config.toml
num_hidden_layers = 12
num_attention_heads = 5
intermediate_size = 640
norm_eps = 1e-06
parallel_block = true
init_std_qkv = 0.0353
optimizer = "soap_variant"
weight_decay = 0.059
warmup_steps = 200
schedule = "wsd"
batch_tokens = 32768
doc_mask = true
train_tokens = 125100000
max_steps = 3818
Each number is 500 + 40 x the weight over its row's rms, rounded and kept within 0 to 999. Layers, rows and columns count from 0. Numbers have three digits each. The size before them is the row's rms in percent of the matrix's.

# layer 5 attention query, 160x160, rms 0.214, rows 83-95, columns 0-159
088:486568561517532526466489488451543498517473512483448447484472521493531417495486499478518477452510546556498500480563503568515514447478480532488552413521488580557553443575522599517559490471539465508480477560525450508512482503517437469532515457469491438536532493461447553490505461525542494507477479469515526462567473518454533471519498574457476474480450543564449515435454467544552475565519461526453526472532497570536482484430433431509466487508629502458545514430518463545493483509504564
090:415519462479497535506520515518468509489423499514599567563475490447545492524519422524459547505418459467482513492484518539459459496461542457525459492456510526460465464467466502541526550471505525482418417503590448484458509485480568492512493486433493566502512536487498507561576510432500480509472511584505510479501513535500488485494479575473481467510452507567567482475458448529454564443550517523509496530477545525508477468589397552523495544522476488449564454558525468441454436535525499
097:449495519615520535504529486513475475476494548525493520458431491545527431427565439603513399542542571466501535496474567493515518496557459519500492490454465429516490457532539509492536589506454458499531480532525508423539512490431558534474466495523487484566519472448514478526489495485494523515533459487496500555466612519491476497441507506521490464470456516535459504488477520476429505440445523504490469540466555473486469438445435521469529486559490551531481466464450421475574535575531518
093:505460506478566506535488468523517489471571449541433510550509502520440479536506567551515468514520472386503508490491450533505532418493514562483544537550456541495558522468447513559550532507499428508514551527530439530471544486506483478507538487427497467542462484472494547465482499519495482483461500510446486516516536570472464497563531558527413531547493509528555561463458548513479443480556524564427578530497462505531444437472455564419460487523490580498593505472506543539581484470464494
087:446566530485529449536504433455520486516542511469517461501447538476489516415539553496415470542465548483521552485536549461502488551501485428468468494480518503472512613538464461462492460415460485519535507538521530473491494462467543468444495515520530411467480474500432482502548525478491488473470550590453532423468513466578445499431529527504557406480487545524527522582533508429492476506581505537557489491447460548479488436467477533512550495483500490466458514511469595481529511448488465
087:525533518463519480448501518530524495481573508554461524521512553477500460507456477498473490458511458506470512484469510509569431519531519536423545494443473530536435424495535445488460491477517532498465524534421494529535443464463392503515474458451497520469511532467504540493516513529538496339474520480506439589535515612492471550503538546474432537476451554472471483553527487545559518502546471436480506452541520430466519503539480605506538523425518523525489548470512497516477571537495482
089:531523487415536525516462452546508491532439536526510549445541480458552491498497508445466467479584523482587495546549494505522512466440473578508487521495474473550489477509475546484560481533606497495533480552458554542500433534568460477445441520501554470477531479471534491444476460498401469473446547504457501533498525497535505521584462490504458522508543451475468529443494539454485556545578483558446484569568474533525504439535456482592517550537489573488527500487495566476471537483518443
093:544482505409515547545483486454617469527487468446505579538438488470525534456514486519503510487523497458536493551462451532461556526557538552551524553474485576489495496464537487528489501466488483498485480453451512505524489507480541470527380563423486505504477504500433479489455453513500420539501483509606525559478547557443571518509465497425536532545421534481505515472431567563491475530473460480496534498526422423518487495552539534454511485526555471468519554513545496486502546495551475
089:501446588515499533494475437477499523501482482506488538497569481452408523493476532450482558482475480498525503493447550482503542478487558526526523575476508470497477454572497475494487495422449544501439500549429579558469459505542470479502520519555498483521439480523456509448502571498494444561475495518507481491526536477530439449568513435546544534478455459503483509504536507538531481577439523482531527568503502479494589414578503467427466508495483411463464537516447553420458423447479536
089:530514480589508477458475480521504489518511497542565515496442536565398490628465481605470482521538567436488517459489477480498489487464435569493482466470536509423550520512458537479567561509480500449507584482499524458518509557476569499529479466517529460521477467543516443546559493502515537472443456497483582564464523545500509560496486457487457463523523438512486492453464529549497562440457468463468514558588543515530502530550471522497438479532476497470551537530430539515465482539523490
085:491437478554566489460442496509498604464515463497515442424493519516469494511526434548455486441494511503486492499590475479492481493449503469518475566551439471555443482485472450488493501544544525570491520555443503514454460562469560524484548564518564584479503504435477506488529500412557544452501492431569469462556439485563505514488467530520499436466466503503458570457494525489507431557495448535459471472448528483527485484606538488522415539524497531499477432501513461504516487458463494
082:426562491565489527525544510506530505541425445505424518516481570477517583551519554470498510494503487445552553505529459546447454485484484494566497528485510489524511491514519541518457490522495482498526495442514520521491542567529466482534486439595462458485456486499432491535490539497443430537479489537474578536522409478502497491466512405528425458464442582536522503459440481556538515490448494569460538491549486487525504453476484530454572522454576510514458453505536538595446494531431485
083:484409517439496507497479469517562509508499514543578472469549453458502534546505478478540531512518460475460512522512552508450526485484533497464480488474506516434482587462544461505557521467537588522407541532532502542521530460534502493548499440478511460448482531472537522415564542575524428495585453523476599465528507475458538487487459494473560495451514504458460456539513532482469478449552492500509474454473517475412432562525485543539481524552494470460505590455497427549498425467471559
# layer 5 attention key, 160x160, rms 0.209, rows 83-95, columns 0-159
087:465451475512443507503490526473498497544513554559535419485501453510440483385538475481499457555645428436476479522521514515532459568482524529504504481481555501505475568470459429504488525512478527469506514480441577444511563482489522491459515526479560454474489550493472454438487534429495483555487492537478501454509450462479419519509456474487528493544526517457429466451523487486531538481419503510468539499509517438511554537498584531498494482512467566597455452452494536472536583494521511
096:407457486431593502510428492506563500493579514490542523561520473553508511496454526475529525477578493489468452532564473506561487513468561496528522559507518464524526523496510531481518474560476517516589549474457460591456567530477492528477416491555532457558391439429489429483456493460542491520539471536467519447488492510549491535547508462479452450471469507461485468498540544503507493548483524412467463529586544513444446501525467524511469551520461419517494528537493496492489493471551474
105:526478477574542451539545488453514490501551514537502502501508495518509474464521434577452458458524479573512467530444568517432546516516508482502462477513527438423573500444437537470443458564523549477515409438432474508525451485568506525520430452506564423529476552518461475482520471496492464600502442541522514497447437552515463508491517467483513516562510487546454517506530468530527465441555455417495494502551497505513489516469534500599519518554442500510445576508498486579493513535486476
102:520517489447481515495422394554469507490431568441565507463472479528487459469516448524484426540540490476477529503618392504509498565484503562489428497441494499464459493492535556433490496486489494534531500481447533471560545453510498534429525486489513504489490556475522537456402499486500438504490539500542503545545515444513581502514516528465463451530559493476489476457576455554487550489532518563487509488460541535531494511544520473556530548527460526528513547482472570482530483436595529
098:484422530461542488527479406460515552458508463499489492588555435458483483490481443515546426506498446520524527477425490442460508594514515473491547544522513460506437458458507498480501613516464501528443481452453493498524477478503529492483482489519444476468487497442531527482451459508526558503494494406512525540477495580459478500586618558536492548507559526442518504507471580497481479503540549444464487509485549543558502470539426454451538507523528453495512533472478508458563489441543478
093:492519523534483551511481522461528515490466489516480458447541481484472506567463486511483413476504504574608520518490545553481490495483453575507526436518472518539510457545462490496500451602474514485522459489538592514433460525517493461492459529534492512557445539496521507557491501553467482581466493444542513465476508413514487457449426498521503457429479450475557481577515431475452537541428561511509499478489532485462560441487498512467571512511447569477504498499512528459554420556518600
096:423418457425511540460523469479458501504522540453526456496499477526465522524456453547562563479478541446481504492478407471541498600575447508480525564526592491496503514501534465506473456507490407527406445455523511507460523505403404547554506538445492425549508506490536564529491561437489503513523487549582511482452542480509510480572539578500529518458532493423540506513515484536536472449458452496518512469502499458459475550489549526535514497477522538491500512488484518499537471529536519
093:483474537436445534461533538447477426509550523546499497453534500493478436430441509513553500423523487459514545464504491594529533515507519517467480447473480458505508510538415540462546484477469484492548489534518409496535498441441547510457525504524541510553492589536575502458482560485525464499513469465430477548467456457547503476530488544524439439593505537543460518511511467400475481558476390472525548583472486496499432544524541466544541467511479537540496519464506504509503533521559516
091:529523385477489472487483568504508524518500499524497422534514499522463481552511531460488513473478579512457536482492481521434475516576507519432554531533483534556523558465513533520504460535517472516506456495510521499385557550583485468525503511496552494456460460563537529527449476505486549446506471524431546516484480546431520498452573553536448532450527516469509444509545546435491462563562457507558464487544471492475435527467508543488537541437504533501502464384505566463494550576462542
095:537486477458483581550538493561489513450501450461548517389544558522490542536493493458509471478390453550448470472588547552530598519489587477445469531473528504457473490502465528466480509525516520545470501453545540484441517501528557541483457494542463473507556528479476510521540477519535456506605468519480480496483493458515552492482474582508481540525485487537422410519548482555520508514437519424544501511513489536474504504581440505534446524600503483485506480505436459511480488466504460
083:495478510499434494508486466494512466540512560450501466456532541578593437475483472508570506502534507485487495490522505493466476500542517496459529497494520468533551585434555470567501522486534393506434498582470587432504527493515529537454449473490476466508535564472469442580487489547456477531508538545556521492456448517486476460475501415570527503426406567475457479476474480484517485479443495508502459547515519500489574508413483511475504514536507458476493527524538434496445584416473463
086:476525525406507473482473482553599523467537469471507525443487499526461505415479526479514469566516476472520511526462578440545587511421425413493504555499568555467465522486555598497503539548463474559534467494515511514530445475493498468554516558536484572489499476537536483452545450513557515428460471468528481487535541505476561484543468528563522501448530486523479492465545433496406484535512485470536543533482534511518474522531562556531433558520500463526494442490500512437445474486451510
093:534512551472559519531585559441498512552493471500524476545534520434548507554511468489492477467525529502469426510495444472528432505478514552545460464480468456564480517512457500457501562522478451515538475440562483431518497500516486481483504541560448447583514440487441491505419563519462526518530503550536458491500496617484531519436482514461439531558561542418515475556407517500458508509462447577480497501537435489510525500487440432501504512531449515492538466506459456524548593528521501
# layer 5 attention value, 160x160, rms 0.249, rows 64-94, columns 0-159
109:548517523509469566489539462441538435477464448504556511510452425529494477421469459469551546545524473500539493481483461519527459492464479544493502458558543559479572489518468503524519485468507411525490442607449488515438526505484530538501562493512520480454439471408444511546454436468475502549538476484513519467478500596498503479534588559456464534511519498504521522502517575463579455540503540446417535419550494514521503468532539496428476441514457504497502440528415512494467512531499522
105:535466471461464432386468558567505558445520507437548520449505526448457525520525463403483484550548441512532484549469518486504504503472517529484478510479592519460532550503454465503487505530420521536465562480498546524519496512547506483470493548503465510492515450489494515484466428483549553556496440565508484447492488517514495529485471404477530515527416495456519519460552466508539486465580507487478475396463476449497511510473535438526512512496515462489499408457493539471614539465582466
099:450479554498530458490515529477516485554549498543500515545503551487485510473476576562493463474503492502527494541433457432521495552568486500515501572410458598515462541485449456541524459482398528465453547500482512534521500525472511482488521436461512462551542447479499543548506490439488512502449366515536449487414494434508478461528532495465559491513475502544504489526531557503499464537602481458523522471586448456467479535375521530497518486481548491463460488509556556523522502490523485
100:456474561497499475541449522485566441424474523536495459463449521490510446522519441522589528521586520496525584542495558533472440452549525503460566497432527563500490431443480504514523553555478424473540463495528574466542473486574516428556514535537489486494523530486420531478558486502515511508482583467476598444530506488535569528512451511524505506517512472503454510510502451464541513522465525517396498523533453502485541501502481451477416513456469419507516440477525543499495509457538471
112:478425520497437538478456500526506485482494526542442487515522462483589499569479505519477403546477474469480453515514514470487526491488548506517553479492497550394512506422521388508516556458518574483466497479525569482519534502593528435463525487462492535546501592544524511494541543537477484488446519546485459536519499410444547509554495479581569494518485564539545515536554466565516498482472508483532463524433494512514469476517523480466484535420523495440504541467590568447482529498542477
097:408482456494506469575583472468511529550508414546495447452530528523458499423452429460508440482515452526509489430525503464482437503536492509465558521464476443484419512532562486466419545483547531435482490483486464493509493567472563498445498566475546472465501497412547457471529570502463517466473553552521418505501539489429464568522447518485537467501545460503451548545545509502459499568525417572506465490501534543495547473547514505473537520481521476518540503520472521562464519490458485
108:576479565418479543481464460476490500512486539544413503501494412459494545564406510513496502451486528567454467455490544479515425526537510487546489513570487529481501499500524533535512511494517473485548503538516580457559441458466485474559463488454481577490447557463531537508578506528601442497505466459510532513497511480505479522504495434510467471506466469479567547475545500530467489527594524427489516490486510495523463485482522495486501471611428463520531544441558577422472467552524514
096:502536552480533559544572522535461502476521490520438519469524474494473451490461534475452518534498553407474562436479471516554455498476499447530575526517409531574491563504444462555531504563525529587413459476526552442500556463530528540444486477495408489515576483494502405491453575501537506557471583529462465541483497505497512508464498530460431492465515492444503444452516530556527517484545561502506532479489538480542474500498513486432522509473530578472514493481483486486532440580491505
096:555559501497487574555521548461505491438478496512449560523500490585513491551554540469450553504583503477515491486507553550462460500459482444499549493495519504501505511527455545430480500488476495489573526559515489538439465508483401479514471475502467431454541583493443517422484484503485509453500548468581465506535469536516520464511432532537482514477513460432481459537572484476453517482466571516468502576514552535485506450523521455569518576525473505429487465406504453505461567525474411
114:419533467524460487463543525468466469518501496468555536471496474496417447475483501571612430479514445377544531472529527412543559499492457526497512532494493468497507484521530521527458536482530456433510528524529480562408518440494511509445507515468591489501498450443503524516543506506447568541521527474433500511452524483578481490503507494422512442523507447509467459419486523528512497478429488473565482544499485393530490521537511476465453472523531500456509485510438525516468514506586449
115:533437459508444446499521558505466425505508536481476510479517439495566453538500440451432456481460533523515523575538454525487424527476591509536545505531448507466537471548505537541581545455495547429513541436516458512494569507530531513397481445557549522546535557559556445583515439523481570497484487476511540466583559460549508455567542532428509469471453458508486514485535460500491507525509490484464511520505540548532502472519480553457532512492458505501472560480504534475507578522521519
104:485449502497480449455489487489460486543472468512551539437548513489513462477509537513588581522482484554445500489566452566512474513529503457465524567491539486447477473510540414517490478526483547438465484407479481465478528469460488515523464448557587442481516542478537453502540488498426549491515455517528534521448449500529473440541480449509501544531447463503423483488584540518464437556523517455453511538465507580453520546451416537497484494577537519480495578473473479521432413497490470
104:486490485547461510505522442561525456461538492504538481436516496489548535506474537570547453498538506516473481503403549504450456536480548501438506469415485563461496499555552488510489485492494431523492543509495525449538471478479506494462491488469548511462481484482490502533594506469467462422500493421548502526528544455604403535459479563581487530450500551459465450576493531537452557523553462506431559541557473501426476468489469507471495439527490535452486534444450495567481566533462538
114:513422557496502532560446514498608496453586487471427562466478478486491549497465577494531503491505466521497534522507526527530502502510457500499444480547502505425571518519518475531507491444504533496536530506512524476503482474493564420441470535526494518520481504498518609431483495517402424438507565460517470449551429496508508516571500486520470513459545485510482488455534393539454494502449515511468479470512464556487514514503488508426483578355465462477467479482470511479554556501509493
113:459531502536568455537437477547536551478537506527416486516508565475516485445466544458507504506566428523458468503487516504487460460444494541479485443494516542571442456511459487510557520545479641561481573416475583476515489545504490453514469481539500449526579539539453494520516518514531543518488510584531494493601457515524476518482467408558559527483520470476472516462523510494551446510463494504501508443470486515482547540514420553489476505492510526529517499530467546595489448504503561
104:510511520476545516471496487538413528506461549552532525551493411511530465442556556505475547534531432561543424571454534480516406516534495464510486441515523533531463523422547531498523551510531499545498502400587489469507526498514554550442533412496462601492441506515551518507485488416472550515506476481506545482520482518467513398508534579557538529523465493474501458546512502497569471476488475509515482531472479456551484542580492512487498537469458523530585494518467498465513544458475473
109:493496396488511527476530502446476481460454531425498495516478439465496461509522503509503493464557535550477536465518471488508474512484550496588449495476506493518478459457501485427533531496429495476479526482460515439530538509483574520466520428551449593422500528496510511494505451485448503572562402485529479506485546553485408477566527479526553500529470511532473484402503446549531508378449494525483567450592522458464460532547484455540530519492521521515485473572500446490455502451521474
099:454482519470494451549503471502399524505420534428510540530465554476548464445509411494543476573519468506507500453534517495550449517481515469471463529462518445546439539486572478494477505525432538555518486488578505496598507569514522498528495597543463446539506548473548447486512552492501518420483545514522473490533510569461516491509519500523512507555467459549473509452513569535552606484483480521562528454547486526497578596500485468494550518492486518547449478527536457453504532541552494
100:530521522480456506506486510526501499533477456452477471475539518466472580457524486433554519471456445435493599450514523507449484548510504591506622511550425466471491370490484535514498513550518548497571431492497555531461525461543504538496502558517481520479465506443556501476440475456490493466483506510498531493492469493557527494599541470433509490461477516529489486499504502401421473523565513500474481457538581487574522486473474480457476417446528492497463525564491474489464493561482538
100:434533534502485544521444473507498494517439490486510479493401512511486536455520530522490504453543496500520549420477472464504609496509536518512467565466524501450521452524496464561534540438588581429458540450410498531484455543524464484430506488493511547490545453494448507540522602520481525513465450454494524478493520496551509518522534520482515466549524491528513439537469510532448520512547500437508448532471599509552516569497410500467506439475514448534505422478439517548418502465441489
102:543470535519498465492400494448574420458527498468460433514452524485535526507481513491500580455495488539494488491477461520483498482482483520476516542534508534508484468500517573491500408483535512553480531548537441555521503484537526515481460497525522504466550500513509441446477424471448510489452538529550413509470438501546465464459436445502598511507556487415492558494582537507531404528579469472450553475505393562515577498489463486544488522476494491502517491430426556469463518505507513
098:440503527546525492438515450525527481493500467466511479458512455510479525541530514541506471484527488522513586513547486550434424535516477468533455472489501508469552505537501566544497426557483464560474552548442547487436565485413547457468486502467422446452413515558424485500518563463563456476495467521510535561437574500555507509547492547485503487486455478505519448525537518491514534456481460532464469552604524502470524479550508439573464556515505504458481445581547528518493471469579501
108:488532476476533479487424483500506500472555423495546542451528516478507484474531460477453487518480529501462495443443443497446543461406522562469485534495505450489507532445549504578508465600517486490443518506508528408461559478552510431577508490495467605485523499595554498473506522512405522470458460523445469505493531501498499448489514479498518504457580480513531461452528509437560421494522486416509539585477497442538469509595511514523465494472520514510524490522585479497526448539492530
102:452475492503451561516495474437527480494499501517445571550523518450548491521423521425427477487419493465472488506490483462464532471537448501482516506474467512453530467475471491511499504461474506537469488558511522531490503497618523480387508501518498531552508476545441509535442557499554472541509561483508450528451524513542575474484546474519457497439544482551539405502548492506499383534489419475479515526520557481544508547492517497408420481524490520588482538530580533503448490475544540
101:503468473444500513510554545575474397529470506456466596514525471476554467517576496438543532552495488487486427492462424490393481435575585533502517477522544496469525521487470521471561474452556509494498560526521414521531537499537519509527434485445500511444552528517525485495482536494506484510564504490568495512477461602499419498438506552501503531552430568467548420514562479424546465459497477564513463512507499528532532477508464479496511502510484472443487526535468524484520496535532454
106:515508544532505507545526448557516458516573534465517548508534462569531503575453493515481488493597458474527451540538493525476516528450495497553440468468456424495507503445532536473537487540456425484472524457512503534404451505512485552539493405505467498586445491526511523441527493537528436474461497542557548525452555428434533525503460471478537510491517496482572484563491448529528481477436519467520472528445474481574458529497488430483541473513484495497514475511514385453492493465409567
094:531513470453489455515517540512466507449572532488462480476518491530533441507470496517480432544508538482398540563512443578482521472463462386463465464548573460584511455507490502500538509443500571493464468442537494570511488469488536504544525559459506441556480544571458531468447540526493522536397451480527499535550536449416502493518510435516544445478515492515537554440498469545531501466448506537465519540538462461529536511482495464422507434474529509475552450467482556461502439497479486
107:483471467505512530511492471473606469545494557502404472477426447489508622459472496548514461530532460545496494566465497479485528514448463440537498437480482593520526493456504519509491490524481467494506499518560488523479566503457468486448498393472581615450519511556445551539539500497487434496529538543520557492503484495503442500462490481520538496555558535552488508542452463527509472507458501498491467560504478539482423487504510539522475544471481564537589559538495436514522523486411488
099:499551408502589460424508559498447576525544517510600511431489528460456500497521464516498490494500580479548539472481483534475454534449567468540456463481466544575453501525524538463532488518507477473496375428429578487475487479531509525536385447501503468543470482542484471543554481486466523551522463467543512526507531550476510491527549492550490519506497469546489482544446496481532497487483501459478460471541453467527406533476543552496522518468458524532520431486527471511522453466561433
106:481478411444491577531477523517540460546454527419450482503486451466452501455453480406543508524408500482494532524486581417467493453499494501513521564584450516529530484412479505491475452492508515487490554520474525536443446581489521532450505472535553496482481442492472497510453428541546484503480536473414524481501467391513481520495470545516466468528486467507578504490558426474443553464525514513443537529439534478484485534468487485409479499493511482531486526443483522416502555498474520
113:485548544491459471533545435518515459513490530552515439508433466529575604529548511572497547534539517475499486525455544582482467513566456487465473467510496511455448528461482474532529465456551482507479534448416477474550505589528449428492480422489537464523489449475514458531491495533410435461458491461543496518555489545527496515520508537562450505421525555512518498426515478425492510452473500539531510552482477459448511526546474548554554539507429528470492470462498566586510544488499503
# layer 5 attention output (transposed), 160x160, rms 0.217, rows 64-94, columns 0-159
112:509475508507488513442481470490485470470523505508511545443472473456496514457506438550542472496639503487488511510455477483519470534452533504492511430457401565558514529459512535466602494551561465577500520601488529474487519498435559506532465469498482497450574552483516500473525436524567516528493496431504499361444533464507475484507548451437475524484504472505525487478416544491513466494540473526490529459489472527425523450539546524534526517526588491432523573511528505490507481478458468
107:559449471541543469467512504424493496514493479497509493525459516530487496506457454493529428509478494497469543505537493527512516467539520466437459472481527462446522465440489437519403456569457493474461508485443453432548490440477565510525491438495526535539516431497457451538587511519527474481514500537507429508471476440465466453396487530443571546418452438474553472517502528516575504502499565536526484483513470515476490525507566478501517564525537402531440416483467473427477471513585481
102:495501531507389527473456483477523498507543435507502468564482513579437514555518538480472463563492502511520508534561507456461543491483493481455516470491501460504481429466506440530515491529543515524438517496486472470467447556440460466548559491503480435539492474462498537497558518434536535489477476557523484581508519484490450471501567535498521450400493538542506417526502508429514538482501518526518420475434502475539503493491511401513434512507440454494536510458568623467522475481488381
106:565458541586406460541504492443436429446479578450483545471504497516580467555494480557543531491475473469526494545517537496486424440537483438502483458563459494474500532438448434541520487581502527598493532538554509493469540504487487493459506573473487538465490536492493520560500509526469490499480610472527436454485489492454602444520479482479489542572502490550486489495576451491500459476525515522484512449544470465500465574521519505465485450513538513515534548502558496428460496541515507
108:477490583545499521536523537511472466473527503483489557490540524528490513549500561456524481510488533529469519538456505546462550610498509503475499508509498412484581477526490495508531433512533551446525489445560497476541539597513540453478528484566453518509505532500495516552513496563440499484522428543533501525518439466484584479528491497468593509491451509510518466567565470520498445498449489510491497522507484549597525547453418467511501526436485385421477476447525503471546573591495505
105:361517439556483453503481560564469500453526494555514505563538518403497525453519522494475519481498545492500478535443464470432480525498535519487481545452508476519462535643536506456426593467491556589511558525462425520488399524514547492439501571532491516500473456490536525552457541520511505463503473522550539504536483488475449478474505485529501523459460441494560504518483414485491573500532486472488459511509513494528535473487517490534453531441501564551498505511520524489549538440471486
108:479545536471431534482514461469499462507486481515587461493452480523470499472521503532577574519555471585525498476475507487471465477490479466491503512549553505463530420518506520529547491505526583471506508499526562529530582471624498452587528535491481488465506530535432463424520505457427415532473411473514531444471513479520510491505488529470566505563407503542488460547470504518477479444471572538520499543556523467511463498481506480468459433501451474527538599478476434484448487462471486
105:498508541481581520515503508481515526444498491553424515500516560447502485431542510547479552497486459535481438459493482528511472487471494478557524497558488487547506522544533443483500493433469551427454476498489456442545509485460458482405481511532482476448522501516524472446539554482474566569529542536473547527481473568427406436502493535463578565488525465497435475467443564527408458520483462496508505458485549533538485464525485406477550505482532479449469520566420517465455419452481525
103:514568475522527600532483550552505534480485530423513598502500481445444517495484523470409496503450509569500516506534558509522522485459485457565479429576534510446528606484533480488522562525454500518516522487515466498451478523548444522447544443546482457457507469517546462549486458560467496560533519422563541504471480529512509497448528547535505562559551514475497443509554552545462519496544468470460461515484524541450533537478504586517510448460532536419500516552481429552536484530511483
116:484518485511512546499502473542445489521460578483463504500562573489480436448519543518594513569517534538489484499532598480495481547508485407399570560492467506493444510490455517498481518495508555560512521494451452555471488460432456537476522531432502485485493495477555493500516499456552511529510534549409479442506507445376503460548543532503480492517526475571506506426508466481439568505537529462540587512434520505492481502472483447529497547460499437505473443508488483465467538422463511
114:519457555435417468480534508479440555531553500508384440503431502558528535473488478483531459544474580549503549435491530609497496532512388434507500512573520405504527499499495513472462401489502543424494538461507489525440494599467469493510433494517413494537488513481521470445468504525526494459517490493503498432552451469469514495587464487514443508476472496466467482505520528507462518510475536482499563496510472519507523517463447520466468489462517521465463580449488505522447525471468510
106:545468561467445570541546473537506552533554469510437520510528470487521468403475546496474479528467399486477554473578467500495484548551494489493459547490566500516546607516508462482488501552553627525572515435525547454486526494516511576462483544487474530499490516484497515490541497470528435461572553506544452525506465587466503527519507454526483471505475538457474498469502479464491532498552587471513512575485491564513487551422516526492443526513499518493479532443440463525540535479418495
116:499545471478439501479463451440549431524473494511502434502539464455495491598500539484433434473496549600550481437498424494477428472488463465539476481457539499461472436504525486440521473468524537520469567455425472506503486424504405455470498498447500516459513468573494516466511499540395476488392476435543434475484561482522443510550514474559419492497522533491514476490505448522505555468556431554511463492521482469448452528505438511565533503515495503498479496458485515520517474498501520
120:495530509529525505565512528519504504471473450480498503492532497523414554512574520426536479523479482532494505440408457566505500489480388479530555481509565478391544519452467472502559437477464459549515520506544551449533510522454521580519478514491510554463532477549503480540467425493469468505427481493531501522524451539498474488520576499557494500457511495469547559528501390457482489500511473547451496512573427455474462462503504556498532498434506427456503440445433536431470501512449518
109:536521487510499478512493481513495506487474515555483448580524436494492462464491471540439470371478454530486483437455535485508514425635500501456465498480541428555550503487458533486461477506473461530526512477485526475564417467433489487474445487437557523476547541546434510528459574438483490490512523493614475578514499492541532486504529478445510454517507465468444512479486469493497490548490528494548424525524478507533542456512529519465528520532475515593412540459438551454478467523510466
102:548477459426535458477510511455501483422491456512464489571498542487527536460545565486511476510439512539526545578481494546524514519535528473551460516477521519492515583504478493509459478543462469538551460492582511509550565552541545528464379473558537507606466472498479525465524521467488481641461482460486507491491490428456497548443458455525575529526470565455476501498461466516539499491483453506458464512483495473480505544541500490486541494497442464501509455547600542522565513501540575
106:529449488502456549412504514461508545522465494521478450496515483499557495460528480423498609492413536525495503511581471524549565475506547482515490458530563423484503512532459519503479574528446510515504504483528506524463491494512530476477421476515528478520576488526519460479525510506570566498555414511512555458524514458473538540468462490453485551489528523454541517481492503491539505531451449542451469439563536456455464435476455495519448535470555533571468501494623549468468555507492387
100:482558504537530477498437523473446525457494514530519518521576549558594539444438487450472534424485419495461520521512469515489448516522488511443517511424506527560465487538500464484465558531514496568520482459543489491467521468536570518415529573560487503533456524497504516565585528469465505408493537465469426548507484525464468559473497521498489513467553547502430540492530470471504539508548548490486498457547525592462562484465448483513481567410594521506531511530505429458518496518502525
107:484475490497479528492515587487510497499562531504536539465504484481452497471543427480537556509470459446487499472415488630484526500523468498509559555511509538532499482457570483485505483549436554528522436569474562441539471543543511523472468606468458606551483532456574520511435466477561499493523505507525524488525477566486481506580563454473520501449478514467450492502524543472528519506532414520511479462514432488503511516394516475493515502462488536527467482527516435495521593448495562
117:450511595510525484566450473533459493523460556484530435528540534487442557520497508481499554460464557524497523520450553443458530528508487548541492563513524506509482475473453530426540506481579498468507561479451569488510435503494498458484475504499579543542486480453512470476483511517586484531511497484508515428556542466515459485570494458490504470459485466490532499512497444494437553508594462509530463470467503385483492543538443533520503462467459469609444434519448585525451539425486492
106:529487473507468490529518473534509529451576521508483528531555502539549497547472527540484435506547423575559492493529553482490465469526547503519574541534589462472567534471500499471521530481509461581507492540446487497537538481401546438537532541484491474408494479542516433519520511443418464538507600473542438500502501513511449517457514496534481532516483523503504444534576489552551458488525519531514471517534534543519578466520581619468475508502529555475494477427519495534486543450516436
104:552496545497527572515435540505517502476488525507551541451471529486499494575543494490504477517482518502457555454519473514540434505493508443501502473476466550444481550531499504480487530479495492532440555511461533517480477486509513497463506385489513442533428505519475457435442482575472545564519458542478479521501530527485480506504488523430486562470440594596551506533566638437524504525511503518510447467490474493543509507462461446552489452591574545561557510488517503518518423518470419
115:483492595488549505508520536466519505436579515494449498479584467529573412507546480509497458493574573468528522514493460468471445522580551484533513514545462527510583577493500474522505486473506601466402437452486523506499516481425454485534474472493518513568545521461479516503490558492481521504532523560445494545514552493466498575490477485439510513420471510523505522547534529502461409531473482558457514586571478505510479512498496523501517538459452527461444506458533504448449458581496529
117:433504530467512508537468512529438556458494458564484519488545521518522436576519576443504469463533568488508479466513603563496478524561455531478546491490534484510497520491486587486488481510512538468506469609501540493520539569553506493500556512538512506517496592462510548439408470456443537494529556476612493564462447487440498450522531484502473533486533458563485464537546544495431498535521488495504512500500570457530527473512519442431454478471460452523480508515585563502461485483468460
109:496487539454488523466514525555448470522491493465441593479482463468550504505462534493434493454416500505504443497468424586494475487499574453480460519534504534505467519459504500440463462513518514494503480555480500537501501519528483489526484441515505506517483416513606443442496500465462450499488523530475479472436488412495523473524422522454526480498447416421586447510524532474524430550562499541454496459390487504440557477517519540500540501466521461385492533486545476532477457491542460
114:525528501491521489476471456509522435478520446437503463463508536501461466452488523492478524524530449519494542489570487541550500582424516546508484465551544534479481456527528518502559464423443445417511523514495435600486558518562493483504561438480466422523511529460504456483446449549465426498457482521464499566561571488446574542494510472450575545522508541570468539501543556558488419511471525540524524470502502469438504520487476478476563490541550491473466462463546507479463489504466596
109:482495496495572464525497523569477438433567501522435502447496476505454506458517420488521491556476498463414514501474536577448540500459589452479500517519500453447489531545496534496494543423559414486515442473461444552502501475476473506493463493502525522442489537509476519529459531556440511446551408504487504528496472452506474515495480479442566529492522552454469507486519552527487461487457485526522558587499542559540514505478493456487526495519540530470597577500409602459512482574497466
112:546499447498470483506515501454528486518458560506482474498523477512498503526513600510553520511550533481584466534536402483512526536516506577514498482520539495518538550456541525499537511481482478529510540461568474556466536516439444420525513408491540526463519520519437530483531447542514455607481428465486475557562459498530608495529493418528461487536550533492513560450517396493524430514497528514550495514520487403513490477556492473457499492520489527535458489391568496543499525508502519
099:526508574463544484412509512394488541510554466534502497515440516531562514484553407523468528486481566414531547493487529468519487557496483447540474483528491510555546468539445489590430492537499506464470541426504576542463544495462527515497457560504493568437545498491529525483517536511578544466474522511561439534459596485508474527511440503461422487541475493512503514452502493525476529508491487567499595493483504473488441560514486457461520520592468511496509504537508562459489456521567498
101:513466455551434446489538484460468493501462437473478487497496490466478494472504539415582488486495592512478530511466485558506486492537455564516532521558468443541479467468588507576544448448489486533550491565525509514488431528528454529585523535487537502523475475502497489539497443467575447555517575480528539462503499476522575485511498497478428485496481495507530523462507502460527443524464506479503500525492550468467469507561485440494477443484480504461529531478448459437415441322489515
112:474521533398477476528536443464536471532482495437528500521443489419513558506538507498506501457501452504560473468517528473527453502459449490531526506536467507510452526541515559469551513452509489499472527408501518452499434443494494473538511473472462393477473500432532471533434543523448469521441525467540544472527435512519545459577512537476462476478501468462471516519507464422483516498476475525463370531473410509434464467524458605482567464441501465488536459488515549494537446557454517